Each number is 128 + 32 x the weight over its row's rms, rounded and kept within 0 to 255. Layers, rows and columns count from 0. Numbers have three digits each. The size before them is the row's rms in percent of the matrix's.

# down: layer 6 MLP down (transposed), 512x128, rms 0.235, rows 503-511, columns 0-63
# up: layer 6 MLP up, 512x128, rms 0.249, rows 504-511, columns 0-63
down503 108:102128126112143130168124121110074129080126112196123159147117146080121086127101150205109162087167147180156105089086138174076152113125141142092133165123105165097129107082147142079103068099151114
up504 093:089118148113131136057145078133077101112154117166189140117172174114123160103144134109106197156118071106137120154107145122133131082119149138096132094098117188141103122171136095181127171135136175
down504 099:203112165173143142183127162134151131214110169091099134147108127122177096139128127023089112159094142129118112090105132065096099131130111154177118179133146099169185138077119140085148093116149167
up505 096:167143125125166162166181153107134097143122212124161097142093157180189135059165033118134046174140098128124138159078112105132135145124142150120201084099152108092119112104184096066078171184040130
down505 099:146127138121081109129160126107115054117121169186140132186072140122148118163125124192173118150091141168113148033106134171107098145108132151085188138069165124090135082144168152104113115153132126
up506 106:109110118190114176153144063160150126066147144177074038120102125124130150109178169190117103146169120094118156158122119145108099157169115078152145169186093102144159106178075106080115174161150102
down506 085:157138095135118115154151152144089147176151120088165168118127153154174133121132091085107113097130172143132113120194181102129184084167130130141120142168113161096126174114165156169089090172047161
up507 097:144104130138142096093166081155137098082181173113119115119146149133077174098149172165094115094155169103142204170165170086086174117124096139129157176145112137204108131159109114111162188124156143
down507 092:117084097142168142154090192117196134146132151159135092180100131158197111110111112116139161147110080156121034114132113178117152167140163138120123117147131091110173157136137110156136116177095175
up508 096:146104166177159164143071127131106172157096152131069110127158106180166145112129141135147124140204096135120129074094068145093120088122129153176146081061133119155092107097157145181130125136141057
down508 098:166156144137096194133191142110151097128066181200139114146145140224135103138158140140098130130065119167089152125154103100148096161153187123122077136123107143125129112143085166136180171128048091
up509 098:141117123106098157160197135146098106159127184102123135132179149162141129119113129109184076066095126082098170102134158113128151111109117129124117145094111143121127149136175170101171103105136101
down509 090:135104166120163100177107152105091125119212117162153127118110158088170086150130160121144146132129193141069118109109159202157124121115168170135127137108119126050140142167128127117122159127152135
up510 100:144093150115100100086067110144168159171112114105091150116141144154118161118128129093134131160089113123110104137141181114113061163122147194054170160139120100130073143176165038114117148117153108
down510 100:083126147144096154091187140141141154145076150170107141130105141130107161173133172141075133174158150134137150132181162072058160087124144103150158094095147175140138102134090184131190130157197149
up511 099:123172109107177113119103159132175118103118125137148128203140062158136204164110131131140174154147102098152149184146184129087109120067136108149094163117101150172157149088152069152138170083151086
down511 096:109177192148123108103128124161183108104096182159111149153116103105132118133084160139183093097094104140143129172136174100136080137105180073169116147126116112123109140137108148076148095098214168